From a checkpoint of a small transformer trained on Wikipedia: width 224, vocabulary 4507.
Each number is 50 + 10 x the weight over its row's rms, rounded and kept within 0 to 99. Layers, rows and columns count from 0. The size before them is the row's rms in percent of the matrix's.

# layer 4 MLP down, 224x576, rms 0.0966, rows 29-101, columns 384-479
098:48 52 47 60 55 43 47 41 24 52 31 46 52 44 56 66 66 54 41 46 55 50 27 42 21 53 61 56 20 49 40 49 29 53 42 53 51 36 50 42 44 40 48 47 53 53 52 56 40 43 22 76 44 48 55 43 42 35 51 45 58 61 63 59 52 46 43 42 44 52 51 51 37 48 52 55 35 44 27 66 46 38 45 37 43 35 72 50 54 34 50 60 44 49 48 46
099:48 38 61 46 45 35 44 58 30 56 50 41 51 52 51 53 53 46 65 45 54 43 40 35 61 47 49 44 51 57 60 59 63 56 57 27 43 44 47 37 40 64 49 43 44 52 46 50 49 50 52 49 41 70 53 46 55 32 56 52 28 59 42 44 37 48 56 54 44 53 72 29 35 68 52 50 57 40 58 56 53 62 56 49 46 54 68 48 59 53 45 50 49 47 52 48
097:58 64 31 44 61 35 48 36 57 49 56 58 46 39 52 49 50 51 76 38 35 47 66 58 41 49 54 46 54 49 50 35 45 48 46 56 55 48 48 75 72 53 46 50 67 53 32 52 49 41 57 39 55 56 52 65 37 68 48 47 42 49 55 57 50 51 75 45 54 52 55 46 55 49 44 42 50 64 58 54 55 59 40 48 61 40 58 28 55 72 48 65 57 48 50 67
096:47 28 68 53 45 70 52 60 48 40 48 36 58 59 48 54 59 71 32 45 48 48 39 50 56 43 37 48 58 60 58 43 47 56 56 56 41 46 41 61 78 42 59 50 60 48 55 43 41 61 52 50 40 50 52 46 60 41 41 43 67 45 55 42 44 45 57 49 59 54 44 56 38 39 39 45 38 49 46 49 58 42 51 47 60 54 59 46 44 51 54 56 42 48 45 35
105:47 59 43 59 68 55 52 36 45 42 61 42 40 41 35 55 33 29 54 46 48 43 48 60 58 66 46 54 67 53 41 50 46 45 65 41 39 43 55 70 56 34 37 46 55 59 49 60 36 35 53 50 43 60 59 37 41 36 47 55 41 45 40 59 52 45 61 67 41 69 44 35 49 60 57 39 56 50 57 41 46 50 44 55 55 42 50 52 55 40 58 39 50 45 46 43
109:54 78 46 50 45 58 43 58 50 58 46 33 46 68 69 57 58 47 56 43 28 54 42 36 64 65 49 44 71 63 43 43 56 49 37 56 42 51 48 48 44 37 45 54 74 52 59 57 49 36 57 69 46 50 54 42 60 56 50 62 46 49 50 54 66 43 57 58 45 53 55 48 59 37 55 54 42 61 62 46 40 61 51 45 49 40 41 52 58 82 44 50 69 48 44 63
102:52 65 47 58 41 60 58 52 63 51 50 39 55 61 54 43 39 35 71 60 42 42 61 68 41 79 36 47 55 58 52 45 52 46 59 60 67 57 63 43 63 38 48 59 55 42 46 68 55 39 44 56 34 44 46 23 38 53 54 50 47 46 50 37 51 59 45 52 66 47 30 60 34 65 60 61 34 44 59 58 26 47 52 55 34 33 50 39 40 51 44 42 55 68 59 43
093:56 41 44 65 50 55 45 67 41 41 55 48 61 45 41 39 55 47 27 55 31 51 49 61 42 37 40 37 56 62 74 37 44 55 42 60 50 71 33 52 45 44 59 47 59 58 44 37 44 54 72 54 53 68 53 41 63 45 59 46 54 41 33 35 37 51 44 47 70 58 45 69 41 49 59 49 45 49 49 55 57 65 59 56 53 39 57 36 40 44 41 38 57 52 58 63
103:49 42 56 42 54 43 53 60 54 40 49 37 54 62 51 38 51 61 44 60 48 44 55 83 62 65 46 56 27 63 46 61 31 62 39 48 54 54 52 52 36 46 65 39 52 65 44 44 52 52 51 27 41 52 64 26 54 51 47 47 62 53 48 55 60 48 58 46 50 48 52 35 62 64 44 67 56 32 39 49 60 67 49 43 34 53 53 59 69 48 57 32 48 44 62 31
091:51 43 49 47 62 38 57 67 48 26 65 43 50 50 45 64 45 34 51 32 64 54 52 54 53 54 41 48 44 32 32 51 33 54 50 34 58 54 31 50 41 44 51 63 50 62 59 45 51 60 59 65 64 52 57 68 37 32 56 50 49 51 54 43 61 25 63 36 38 54 53 43 74 51 47 45 49 43 66 46 47 65 29 47 66 73 51 66 44 60 39 53 52 45 48 49
100:47 63 55 58 70 44 46 36 57 64 37 35 38 50 62 55 41 40 57 47 42 55 63 60 60 49 43 50 62 47 46 57 52 64 46 47 52 34 49 50 61 48 64 48 62 55 60 53 54 46 59 28 53 61 56 46 53 55 45 59 49 57 67 57 52 58 53 57 38 45 50 67 38 50 46 50 56 42 59 44 46 53 57 53 51 41 65 40 53 67 50 34 67 53 64 62
094:40 51 45 45 57 56 43 40 42 60 72 55 57 44 50 52 43 48 54 59 56 67 48 75 65 41 63 52 52 54 55 59 31 54 33 41 46 29 53 47 55 44 62 54 78 47 62 48 52 67 69 36 59 50 49 47 49 55 50 57 48 47 40 37 42 61 28 48 66 55 30 51 50 52 44 50 50 57 56 62 44 46 40 64 46 49 32 57 50 46 46 15 55 44 56 53
095:56 51 42 48 41 48 59 41 52 39 44 42 49 51 60 38 55 45 48 42 60 51 53 50 65 54 52 50 60 57 40 56 47 63 45 46 52 36 51 41 54 60 55 58 79 60 53 28 49 58 41 53 63 42 48 74 43 59 76 49 59 61 44 40 23 40 42 41 49 64 64 39 52 34 40 56 52 52 49 62 67 37 51 35 50 46 40 53 45 44 34 79 32 52 57 49
099:40 47 46 47 27 55 52 26 56 51 50 62 46 36 51 50 54 48 33 53 64 58 68 54 52 58 49 52 50 36 45 38 48 38 47 44 40 41 45 49 51 58 50 40 41 62 25 36 49 66 76 51 41 59 58 39 58 56 55 53 50 48 52 62 41 64 61 55 63 56 55 48 53 52 48 55 44 49 47 51 38 33 44 61 47 35 31 62 41 40 46 40 60 60 56 47
102:51 43 37 48 49 42 36 72 61 48 42 63 49 43 26 34 38 36 60 70 50 46 52 50 52 37 58 37 48 42 55 70 42 43 58 33 64 69 50 47 44 40 49 50 55 46 53 56 52 49 48 67 30 47 49 39 54 48 60 41 61 37 59 50 51 43 52 53 59 52 39 51 52 48 70 57 48 48 42 60 41 64 66 49 42 50 50 37 51 43 55 36 53 45 53 51
099:45 68 41 60 46 50 64 53 51 49 36 59 45 36 62 59 60 43 55 33 65 40 69 30 48 24 50 59 39 65 40 46 72 34 47 22 30 40 60 56 70 53 45 49 46 46 69 48 38 51 45 54 77 57 38 46 47 47 41 57 39 33 49 46 38 47 33 33 44 46 35 67 44 49 56 50 70 65 44 42 51 35 65 38 50 37 41 59 43 47 55 45 61 56 46 52
097:38 57 55 40 30 37 51 62 68 35 52 62 47 47 28 47 60 38 73 53 56 53 49 27 34 40 47 58 39 39 58 45 52 37 41 61 58 28 53 49 63 30 64 41 64 52 37 32 44 37 61 54 46 33 47 52 58 62 73 54 60 52 51 44 58 35 46 52 48 74 34 56 61 52 46 48 61 47 38 44 50 48 53 64 55 47 54 55 54 30 52 52 46 65 47 52
094:52 51 39 43 26 77 36 52 35 58 62 39 58 44 54 40 46 69 27 72 42 52 42 41 27 52 38 63 48 47 37 58 38 54 49 31 39 63 53 54 52 50 47 50 41 60 31 52 52 42 57 58 20 48 48 53 76 59 71 44 59 56 44 44 46 57 65 68 42 72 36 43 43 36 62 44 39 43 54 46 56 52 43 52 45 51 61 51 38 60 28 44 43 68 49 60
100:32 53 45 39 42 52 32 42 69 55 57 58 67 42 51 34 67 63 40 35 45 52 25 40 52 51 46 39 48 36 43 54 47 56 53 40 54 60 38 62 46 56 47 38 46 56 39 52 41 48 69 58 33 47 53 54 65 44 39 50 58 29 57 60 47 41 51 67 66 75 51 47 52 37 80 36 57 41 48 54 43 49 49 63 60 36 52 50 54 55 49 49 38 58 47 64
094:58 61 55 59 73 48 56 42 69 40 46 44 48 42 69 43 44 43 48 46 64 51 56 52 72 57 60 41 52 28 43 44 57 56 54 48 60 42 49 47 43 66 55 43 71 51 51 58 36 42 28 44 48 45 28 71 50 46 42 67 40 64 50 69 52 52 44 51 44 58 31 47 45 45 46 46 55 60 43 51 59 55 49 38 54 57 48 56 63 45 41 50 57 46 62 46
098:49 53 41 46 42 48 43 61 35 45 45 70 56 50 39 40 51 43 60 36 53 59 50 72 54 46 53 51 55 32 32 49 53 47 52 57 45 65 65 52 61 63 47 39 56 30 30 54 71 62 45 61 46 51 55 48 53 59 54 41 69 54 47 40 48 54 65 48 56 68 61 54 66 41 43 40 31 38 65 57 40 57 47 57 57 43 48 45 48 49 55 45 59 67 44 62
101:29 61 63 41 42 43 53 50 51 48 38 46 58 40 57 29 39 66 34 53 35 52 45 45 61 44 58 46 49 50 47 58 46 31 52 56 36 55 27 53 48 50 59 61 68 42 57 62 77 57 51 51 60 34 39 27 55 55 30 46 60 23 56 32 68 66 43 67 42 49 49 53 53 32 53 48 75 42 43 70 52 66 71 62 56 60 52 56 46 47 45 45 73 22 38 42
091:57 47 43 57 54 66 62 47 47 59 53 47 55 45 70 34 58 30 68 33 46 50 51 58 46 50 62 67 60 42 44 59 76 34 53 65 45 43 49 41 64 60 47 43 23 75 42 34 71 27 58 60 46 39 47 47 46 38 35 45 49 46 52 61 53 50 70 64 53 54 47 53 48 65 46 57 44 58 56 34 41 47 53 59 33 44 51 49 41 53 39 49 44 68 44 48
100:68 44 42 49 27 54 39 71 47 59 47 48 48 31 47 45 45 52 63 46 41 60 61 64 53 47 65 36 56 56 81 49 51 31 55 28 55 56 56 53 50 53 45 71 64 41 53 73 36 62 40 58 46 50 39 42 70 49 60 48 31 53 33 53 63 53 60 41 54 61 46 26 61 48 39 31 57 55 63 42 69 36 53 68 61 67 47 54 49 47 60 55 47 56 52 52
104:36 54 42 64 71 50 56 69 62 51 65 49 46 54 54 33 58 62 45 65 58 54 54 52 45 49 26 59 28 53 25 45 42 48 53 61 53 60 47 41 53 56 53 60 40 48 56 52 45 51 53 43 81 47 50 35 30 39 62 60 43 58 57 60 53 59 42 51 31 46 60 56 53 28 58 52 49 51 32 53 44 49 48 53 46 46 59 44 52 61 48 61 46 65 51 46
098:53 47 48 45 48 50 34 47 53 33 37 58 61 62 45 56 50 51 42 29 46 42 45 44 41 36 63 78 60 43 53 33 50 62 41 45 58 48 52 27 60 42 63 42 26 38 54 65 41 63 43 72 25 35 27 56 45 42 66 57 33 42 68 49 51 34 56 50 50 42 46 44 44 46 40 73 58 55 65 42 28 59 61 49 43 71 58 55 61 50 51 53 46 35 51 44
099:46 48 54 50 64 49 56 61 55 47 48 53 61 47 51 24 59 26 41 58 34 56 49 40 41 71 49 41 60 33 51 51 50 42 25 39 46 49 44 58 43 46 59 44 40 34 53 60 56 45 44 29 54 50 46 43 59 50 53 51 46 63 56 53 50 56 52 58 34 49 50 56 60 60 53 53 31 49 56 49 51 23 28 42 35 48 53 57 64 41 45 45 53 62 51 47
100:59 41 58 53 61 52 52 39 43 49 55 43 66 66 41 57 63 62 68 55 47 61 38 64 38 40 41 61 62 61 50 50 62 72 34 42 41 58 42 38 48 47 44 62 38 56 31 42 47 53 42 42 51 49 56 71 55 50 59 67 34 61 36 37 41 44 50 47 60 43 75 51 55 60 48 35 46 53 57 61 52 28 59 24 56 50 61 52 57 38 39 66 48 33 54 24
100:62 58 41 61 48 55 58 29 61 57 48 66 56 60 62 45 34 65 59 53 44 51 50 66 39 43 64 73 39 55 36 57 57 66 52 39 44 42 54 26 58 45 32 62 31 41 42 50 44 58 58 58 42 56 63 42 30 53 51 53 42 56 59 44 59 48 48 44 45 51 48 45 59 41 46 46 29 44 51 47 48 69 54 41 52 60 69 42 41 39 47 44 59 52 61 50
094:47 45 43 77 44 43 51 58 38 43 39 39 36 54 61 52 61 61 70 38 62 49 53 48 59 55 47 35 36 72 51 54 51 51 58 35 63 53 45 39 33 37 36 49 51 50 59 47 52 39 60 58 39 43 52 62 44 41 56 41 54 43 60 52 46 44 44 46 45 49 59 47 52 43 50 47 48 51 61 59 42 72 42 49 53 55 56 63 40 29 51 55 57 55 46 50
099:54 57 43 42 45 47 40 59 52 57 59 27 38 61 56 49 32 43 43 52 62 46 48 31 54 33 51 47 71 60 55 42 52 48 54 41 46 47 33 54 62 55 54 50 46 59 53 51 53 45 59 47 51 54 40 28 46 55 53 62 44 47 34 54 47 46 46 41 69 38 59 51 41 46 42 48 50 40 60 46 43 49 64 69 58 48 53 48 53 44 38 47 57 48 54 40
106:60 56 55 52 50 45 83 55 45 61 51 49 57 57 59 23 60 55 69 35 58 62 45 39 69 46 42 60 44 44 50 46 49 46 60 63 38 34 58 26 56 54 50 59 49 73 38 50 53 56 58 50 49 50 41 33 53 45 53 31 46 60 43 46 59 43 68 37 56 40 40 33 52 62 58 65 33 62 50 33 46 56 58 54 70 48 36 51 39 40 55 53 36 43 61 47
106:55 41 47 58 46 49 59 81 68 60 35 63 37 41 67 57 61 41 25 58 66 46 54 51 47 37 50 67 53 49 52 36 41 44 55 32 58 60 66 81 36 36 50 51 59 41 53 53 61 55 39 36 34 49 63 45 59 49 35 48 24 49 57 51 49 42 49 53 59 55 81 43 50 41 45 49 51 33 60 59 42 36 55 48 37 55 55 34 41 43 49 54 60 53 42 44
102:42 59 50 68 58 33 64 48 28 43 49 51 40 48 46 47 31 21 49 53 51 62 55 57 63 63 55 53 57 52 40 56 47 50 54 46 64 46 45 52 52 52 57 59 56 37 64 60 51 48 35 53 47 50 40 36 57 36 53 66 38 45 60 37 50 53 37 42 45 48 49 45 29 47 62 42 40 41 50 49 54 67 37 53 52 59 66 43 62 63 49 39 33 61 62 58
095:51 47 75 56 34 56 41 66 67 35 47 29 55 59 53 57 46 39 58 44 50 46 46 48 56 55 40 56 42 56 56 60 66 48 50 46 34 47 44 43 40 27 47 43 55 74 33 57 37 54 52 52 41 42 50 66 49 51 45 46 45 49 46 46 50 60 60 49 38 53 30 62 59 45 42 38 28 62 62 54 43 31 47 41 58 23 56 32 39 39 55 57 55 54 56 37
099:59 58 43 51 45 58 46 43 65 54 50 48 62 50 56 45 47 52 44 39 55 39 31 36 63 43 57 41 29 45 39 61 60 50 56 62 60 43 52 60 50 40 57 61 65 48 64 36 42 54 42 43 57 56 41 68 42 67 50 45 50 50 52 49 54 58 56 55 38 39 60 65 53 41 46 44 66 42 57 57 48 49 44 54 79 46 59 51 35 65 48 41 48 45 43 50
099:55 63 67 51 55 57 40 64 36 48 56 43 50 44 40 58 40 58 48 46 36 29 44 59 57 34 53 50 56 63 54 47 48 45 77 54 54 39 49 46 54 44 28 58 51 47 81 59 37 54 32 51 69 41 59 43 60 47 33 41 50 52 46 53 50 61 44 58 52 43 34 32 53 52 57 32 50 45 35 54 54 57 43 52 40 59 57 46 43 57 56 51 46 49 66 54
101:40 58 48 48 59 51 49 57 67 60 36 52 55 59 56 40 52 41 40 57 63 45 39 54 62 60 39 64 40 56 39 41 50 36 40 44 48 78 48 46 79 54 30 34 61 31 48 50 35 47 63 51 44 57 69 35 36 52 43 41 63 57 50 52 38 51 46 53 50 39 36 78 59 59 58 58 51 44 59 44 29 54 55 46 40 36 45 51 43 65 59 42 37 56 35 49
099:35 29 37 42 42 43 35 52 43 29 51 51 69 45 44 52 55 51 37 44 49 35 39 58 45 50 54 58 56 49 45 47 64 35 45 66 56 52 65 55 47 63 57 61 52 66 69 55 44 50 50 67 56 47 72 49 47 47 43 46 36 65 38 46 58 46 24 50 57 45 55 34 41 48 31 44 52 55 52 43 58 56 64 50 61 68 52 53 43 54 34 34 29 32 63 62
101:38 63 48 50 69 52 55 46 38 51 42 45 46 46 56 34 50 60 76 64 33 39 48 58 53 64 39 41 46 48 66 59 60 59 44 41 30 51 55 61 30 63 45 45 53 54 81 51 43 67 48 51 49 45 72 50 59 47 47 57 45 37 43 60 46 67 27 42 42 59 42 55 44 51 60 62 43 39 49 53 32 47 52 50 44 38 33 41 28 67 42 40 52 37 48 57
103:60 80 54 48 51 62 58 55 36 68 50 41 60 62 45 42 50 36 35 52 56 47 68 52 60 33 60 50 49 50 58 45 43 37 55 56 75 50 57 50 57 36 54 37 60 52 45 41 33 57 55 37 57 58 57 43 43 62 62 42 37 55 59 51 61 68 42 41 68 48 40 58 46 56 50 70 47 32 47 41 54 51 35 52 54 40 36 33 62 43 35 54 61 49 55 40
097:35 52 44 76 32 55 60 48 53 40 41 66 47 65 49 61 58 49 47 50 38 19 34 49 65 49 56 54 59 39 37 44 46 35 64 54 60 35 52 42 64 57 40 39 37 38 47 58 33 57 26 22 46 48 62 65 36 52 37 41 51 40 53 50 55 42 61 63 59 56 60 44 40 43 35 69 54 61 46 54 51 51 49 45 52 40 43 37 61 53 60 63 46 51 48 43
099:60 64 45 38 55 35 28 51 34 43 50 59 62 56 46 46 39 50 69 52 29 49 41 55 33 51 45 69 48 58 53 59 47 46 53 38 66 47 47 62 43 47 40 56 57 45 53 59 54 48 38 34 46 38 36 55 60 52 56 42 31 42 47 47 31 58 52 59 40 55 54 49 46 44 35 36 41 43 65 65 67 43 61 41 40 21 56 62 55 38 35 56 47 36 62 61
103:51 45 42 37 44 49 53 48 56 57 57 45 48 57 54 35 36 53 48 47 40 71 56 59 44 49 58 45 48 40 44 55 55 62 69 45 37 40 45 55 59 40 54 54 35 74 72 64 57 49 54 37 59 50 69 51 44 48 48 63 52 37 46 45 59 46 45 58 54 37 53 38 70 55 50 38 60 54 57 55 52 60 52 37 70 42 51 57 38 43 40 53 44 56 68 39
099:36 73 54 63 64 52 48 45 59 49 46 64 56 50 39 65 17 57 52 60 52 41 53 66 52 63 50 41 43 66 42 44 34 43 53 50 47 58 67 46 57 52 47 62 72 61 54 39 46 47 37 41 46 46 60 64 64 44 59 62 56 33 54 41 49 50 38 15 54 55 65 52 39 37 43 48 48 52 30 48 42 37 65 38 63 51 36 48 58 51 27 44 40 38 50 48
103:39 25 53 58 72 40 43 43 55 56 50 61 53 43 63 49 30 59 61 34 48 41 53 47 53 53 62 48 54 52 63 51 53 73 37 57 52 44 48 43 29 52 41 43 36 39 43 67 52 35 40 41 49 56 70 48 49 59 51 60 46 76 39 47 59 45 72 60 47 51 39 43 48 72 66 35 66 39 51 51 48 29 39 55 41 37 45 61 48 47 38 52 84 44 46 59
166:38 48 43 63 57 60 40 44 45 48 58 56 49 42 62 40 38 39 43 60 49 70 40 68 39 58 65 60 60 40 39 39 41 41 59 70 58 61 47 54 60 59 55 37 40 43 45 53 54 46 53 51 48 64 39 50 53 39 51 46 47 39 46 69 53 38 49 43 60 65 63 44 41 60 64 41 33 49 52 48 32 54 56 62 45 46 51 46 54 53 52 41 56 46 56 57
099:31 56 37 62 32 36 51 60 64 78 59 39 50 31 44 36 53 57 50 41 52 46 42 40 60 38 59 46 47 48 51 51 49 60 44 60 56 48 49 51 40 23 43 62 54 44 67 46 56 29 54 72 46 55 51 61 55 44 50 51 32 52 26 37 61 66 39 55 39 42 39 57 72 62 35 50 54 57 66 48 55 35 67 48 50 53 43 56 35 34 41 47 58 48 42 59
097:42 73 51 39 50 47 58 58 64 52 24 41 54 51 45 35 56 56 34 58 57 49 47 41 50 56 49 40 58 35 58 48 75 61 57 40 41 47 37 44 56 43 49 41 56 43 57 56 51 56 57 59 54 49 43 60 36 33 57 41 45 45 78 42 54 44 56 64 42 53 60 53 44 48 63 36 57 54 38 38 37 60 45 44 35 49 30 42 55 58 42 57 63 43 63 40
102:61 56 49 54 45 55 47 57 42 56 38 54 47 66 76 49 59 37 50 50 49 47 48 30 48 50 48 51 48 60 44 41 63 52 59 56 34 33 54 57 69 40 32 51 42 52 27 56 49 45 49 49 57 48 63 48 47 51 52 42 44 54 50 31 49 40 48 70 45 46 65 55 71 40 53 43 52 50 59 52 46 53 62 34 45 49 49 48 49 51 48 48 58 53 42 63
097:45 39 43 53 37 50 50 53 50 60 30 46 43 69 34 44 55 58 48 60 59 45 52 38 57 44 54 65 53 50 49 54 44 47 61 40 51 50 53 80 65 72 59 50 47 41 50 49 54 65 23 48 38 51 46 45 49 54 53 56 57 43 38 55 40 62 32 67 61 45 38 47 49 54 60 47 61 77 50 41 51 66 53 63 45 47 42 33 34 33 45 39 55 46 47 51
103:53 63 46 51 54 59 45 40 51 37 50 43 66 60 58 56 37 49 42 60 41 54 51 50 49 40 54 48 58 43 53 45 50 44 51 57 58 41 59 23 38 48 63 38 54 61 46 44 52 51 38 58 40 49 52 36 63 49 51 51 65 44 42 51 48 29 43 56 40 57 62 57 63 53 58 38 44 48 47 54 48 64 39 43 46 52 52 42 60 51 68 42 61 71 51 27
096:70 56 50 33 57 43 61 60 43 55 53 43 64 54 39 42 62 44 51 64 34 41 48 51 42 26 52 54 62 58 51 30 51 50 57 61 48 53 47 45 65 50 43 50 53 47 71 52 52 47 45 64 56 54 63 63 54 44 55 48 36 52 62 45 52 49 49 67 40 51 55 31 53 48 35 35 48 68 57 49 56 50 47 27 33 52 58 57 50 43 54 50 47 40 54 66
097:45 58 49 41 63 60 52 57 53 50 54 46 36 42 35 48 45 32 52 49 49 45 49 58 39 43 53 37 65 44 50 35 57 69 28 53 51 59 41 33 26 29 46 52 60 40 47 56 39 52 44 67 58 66 40 54 48 24 46 37 63 40 55 40 25 52 31 51 49 41 53 51 40 44 38 42 56 51 56 48 45 27 54 66 51 41 57 54 49 48 60 54 43 25 52 43
101:48 54 53 59 55 50 54 47 54 41 52 49 43 54 58 48 68 49 39 36 63 39 50 34 40 74 36 60 51 40 46 49 58 43 51 54 52 53 60 43 36 69 50 60 44 63 42 45 44 58 25 51 44 49 57 60 59 47 48 36 53 49 33 47 66 55 53 54 64 61 63 58 48 59 43 42 46 42 61 54 59 48 49 46 35 72 40 58 57 69 79 47 60 61 37 55
102:53 60 63 60 30 49 64 53 46 54 48 59 35 65 63 49 59 55 43 33 59 49 45 55 39 49 40 49 43 60 44 44 31 50 72 32 42 44 49 59 66 31 30 42 51 47 53 48 34 55 50 63 57 65 56 48 55 50 35 40 42 46 50 52 46 57 50 34 51 76 39 55 38 47 41 43 57 38 39 48 46 70 30 43 54 62 35 53 40 59 63 61 29 50 52 48
100:36 47 45 49 49 64 56 62 42 63 48 59 52 63 58 58 54 53 46 58 53 57 58 40 59 50 42 32 43 54 50 36 59 45 49 45 60 55 43 69 50 55 42 28 48 50 64 29 35 53 40 36 53 60 40 40 42 47 46 66 35 37 65 48 43 50 62 49 61 50 33 41 50 46 48 63 51 57 49 55 30 54 39 43 49 44 59 64 54 49 56 46 22 49 30 63
093:48 47 55 40 66 45 53 36 40 50 64 38 57 51 70 35 53 50 63 51 30 51 51 37 54 50 53 42 63 36 55 62 36 54 49 53 49 48 43 53 45 75 39 59 44 39 55 37 36 47 58 51 55 32 54 40 58 45 61 71 61 47 57 62 49 48 37 43 60 71 50 45 57 63 44 67 44 41 54 59 49 37 38 59 50 55 32 62 41 53 59 31 54 59 47 47
106:61 46 49 46 35 61 45 44 54 66 44 48 71 58 55 63 43 51 48 55 55 39 59 29 52 58 54 52 49 62 57 55 48 41 57 57 66 48 36 37 41 11 50 35 53 51 62 61 48 32 58 48 75 52 45 43 60 63 36 67 51 50 48 51 49 51 51 54 53 54 60 49 52 43 60 31 57 53 47 44 33 42 45 53 54 49 54 28 54 48 54 61 43 54 50 43
104:60 53 53 44 67 51 47 54 42 56 58 35 45 53 45 41 38 53 48 50 62 52 70 65 63 49 49 45 42 56 68 62 44 66 42 55 32 53 49 36 47 51 54 27 54 52 47 42 51 40 53 42 51 52 40 46 43 57 67 57 47 46 36 67 48 43 34 26 47 48 37 53 55 65 48 61 36 48 51 41 36 66 46 57 60 51 52 36 46 34 51 32 61 45 53 39
098:38 50 38 59 13 42 63 45 56 62 54 55 49 44 72 36 59 24 47 51 65 55 56 50 61 56 49 41 38 50 53 30 33 49 49 59 49 54 35 56 40 49 34 49 52 30 45 45 29 51 61 43 59 58 54 40 55 35 56 62 36 65 36 35 36 62 55 41 56 46 44 53 45 51 42 56 60 51 53 44 58 59 54 53 56 62 38 44 50 53 71 52 66 64 66 49
100:60 45 44 44 32 51 56 57 65 68 53 41 31 53 72 50 57 53 50 38 42 34 57 31 42 60 59 35 48 42 58 78 76 65 57 71 50 50 45 45 60 44 50 49 58 37 35 42 60 66 52 28 44 63 47 56 62 33 39 43 54 38 37 35 56 33 49 55 29 37 43 49 40 35 61 41 44 37 58 56 42 58 39 62 40 47 47 26 44 50 51 56 47 50 50 67
095:53 77 64 51 67 56 54 54 48 51 53 41 78 55 52 43 61 42 36 39 58 45 40 52 52 66 55 52 55 42 53 47 62 56 56 44 32 53 56 57 56 63 44 65 56 34 75 52 38 57 49 43 66 51 47 49 31 58 36 38 50 49 43 62 72 52 66 58 52 47 47 56 57 48 65 49 56 49 43 64 36 44 60 45 61 55 55 47 60 67 48 55 35 56 67 41
094:62 42 68 59 54 60 53 37 33 42 66 49 51 47 46 50 59 60 54 35 52 46 58 54 49 39 52 63 48 64 67 51 44 40 34 58 32 40 54 49 64 32 64 41 67 53 51 35 58 54 50 53 41 49 60 47 54 47 42 54 34 40 65 54 40 57 49 38 37 51 42 47 56 44 62 55 49 72 60 51 53 40 54 36 42 57 51 57 44 64 50 67 50 45 45 48
100:48 39 46 63 56 46 60 48 52 50 54 45 40 28 39 37 59 66 53 55 37 55 52 45 54 52 38 65 54 51 48 36 54 60 49 61 51 47 66 52 55 42 54 51 56 45 40 58 44 48 71 41 62 62 29 75 59 50 60 66 60 48 84 37 62 43 48 49 70 53 44 22 67 62 35 84 45 56 57 44 44 70 34 51 46 41 47 51 56 51 54 76 59 46 42 49
094:45 70 41 43 46 51 48 33 48 59 59 42 63 50 38 61 52 33 37 53 65 80 46 48 78 56 49 27 69 41 50 56 55 43 54 60 58 63 38 48 53 53 49 45 53 63 56 61 39 61 66 59 45 59 56 42 55 49 62 54 57 63 30 50 50 65 49 53 58 52 36 64 66 57 36 49 36 34 45 59 57 60 56 55 48 58 25 35 37 48 58 40 57 56 51 55
096:55 63 50 46 36 60 64 56 50 43 53 62 43 41 40 39 61 48 44 42 49 42 51 59 42 57 63 38 60 65 55 26 42 53 58 24 47 52 47 42 59 41 40 39 62 38 57 40 44 64 53 49 45 40 65 58 47 62 42 84 34 47 50 43 62 51 52 51 50 41 53 43 66 50 43 53 61 27 61 61 57 49 79 26 50 45 60 59 66 59 40 53 57 37 41 53
101:42 31 44 53 51 55 41 43 48 49 49 48 42 36 59 42 57 48 61 51 57 56 77 74 54 33 56 50 41 50 67 47 53 53 50 53 50 62 47 28 52 46 60 50 54 33 49 52 55 54 54 57 38 46 55 64 32 41 48 59 56 54 52 54 53 60 50 60 45 41 57 37 52 57 54 42 54 54 46 63 43 57 59 30 54 43 47 60 55 51 41 63 40 36 55 47
099:59 52 51 52 53 57 42 47 49 57 50 65 55 67 44 50 55 46 65 44 57 69 48 42 62 55 38 64 50 44 53 39 61 64 46 58 48 51 37 65 38 65 64 29 40 42 54 53 48 58 59 53 63 51 54 59 49 41 47 40 56 60 50 50 53 43 55 38 59 58 42 53 44 40 52 66 79 53 32 47 38 60 64 61 36 48 76 40 49 50 58 43 48 58 52 38
106:54 64 50 36 55 43 70 56 46 54 58 36 60 44 42 46 35 56 52 61 57 44 27 22 42 49 51 45 44 38 54 59 39 41 46 44 52 59 52 51 49 49 58 51 43 37 53 50 53 42 51 38 41 37 34 63 55 53 55 55 49 59 43 48 46 54 45 38 56 73 53 54 38 59 36 31 48 58 55 60 47 32 61 48 62 58 64 65 56 55 64 56 52 40 59 41
098:47 48 31 51 55 34 38 38 41 55 40 43 76 53 70 65 38 62 48 69 41 55 45 61 61 44 57 61 48 30 48 55 41 47 50 47 47 50 42 45 52 70 46 61 48 46 37 25 78 49 46 42 55 48 54 46 46 34 56 57 45 27 42 55 70 31 53 52 37 62 55 34 54 36 41 30 44 37 59 39 60 33 53 54 55 49 46 56 59 45 49 48 30 41 48 64
095:32 39 44 54 72 43 59 46 53 43 53 44 63 62 55 37 54 42 42 44 48 64 49 76 41 49 48 57 34 77 70 57 60 43 48 63 47 34 68 44 68 55 53 33 47 58 52 45 60 51 39 34 45 62 50 58 54 58 57 67 34 48 51 55 36 48 58 48 49 68 35 34 38 42 62 47 34 43 44 47 33 54 47 52 39 50 68 56 47 52 56 53 53 45 46 52
099:39 71 41 38 36 54 51 51 43 49 35 55 61 28 57 45 41 43 59 62 42 72 42 68 54 52 59 56 61 34 43 49 49 71 55 51 43 61 52 62 37 47 52 42 52 34 57 34 62 56 54 58 62 47 45 40 43 42 63 76 50 62 55 63 60 45 31 49 58 44 52 57 50 37 64 63 41 58 53 48 53 47 55 53 43 50 30 40 53 48 55 63 59 38 70 38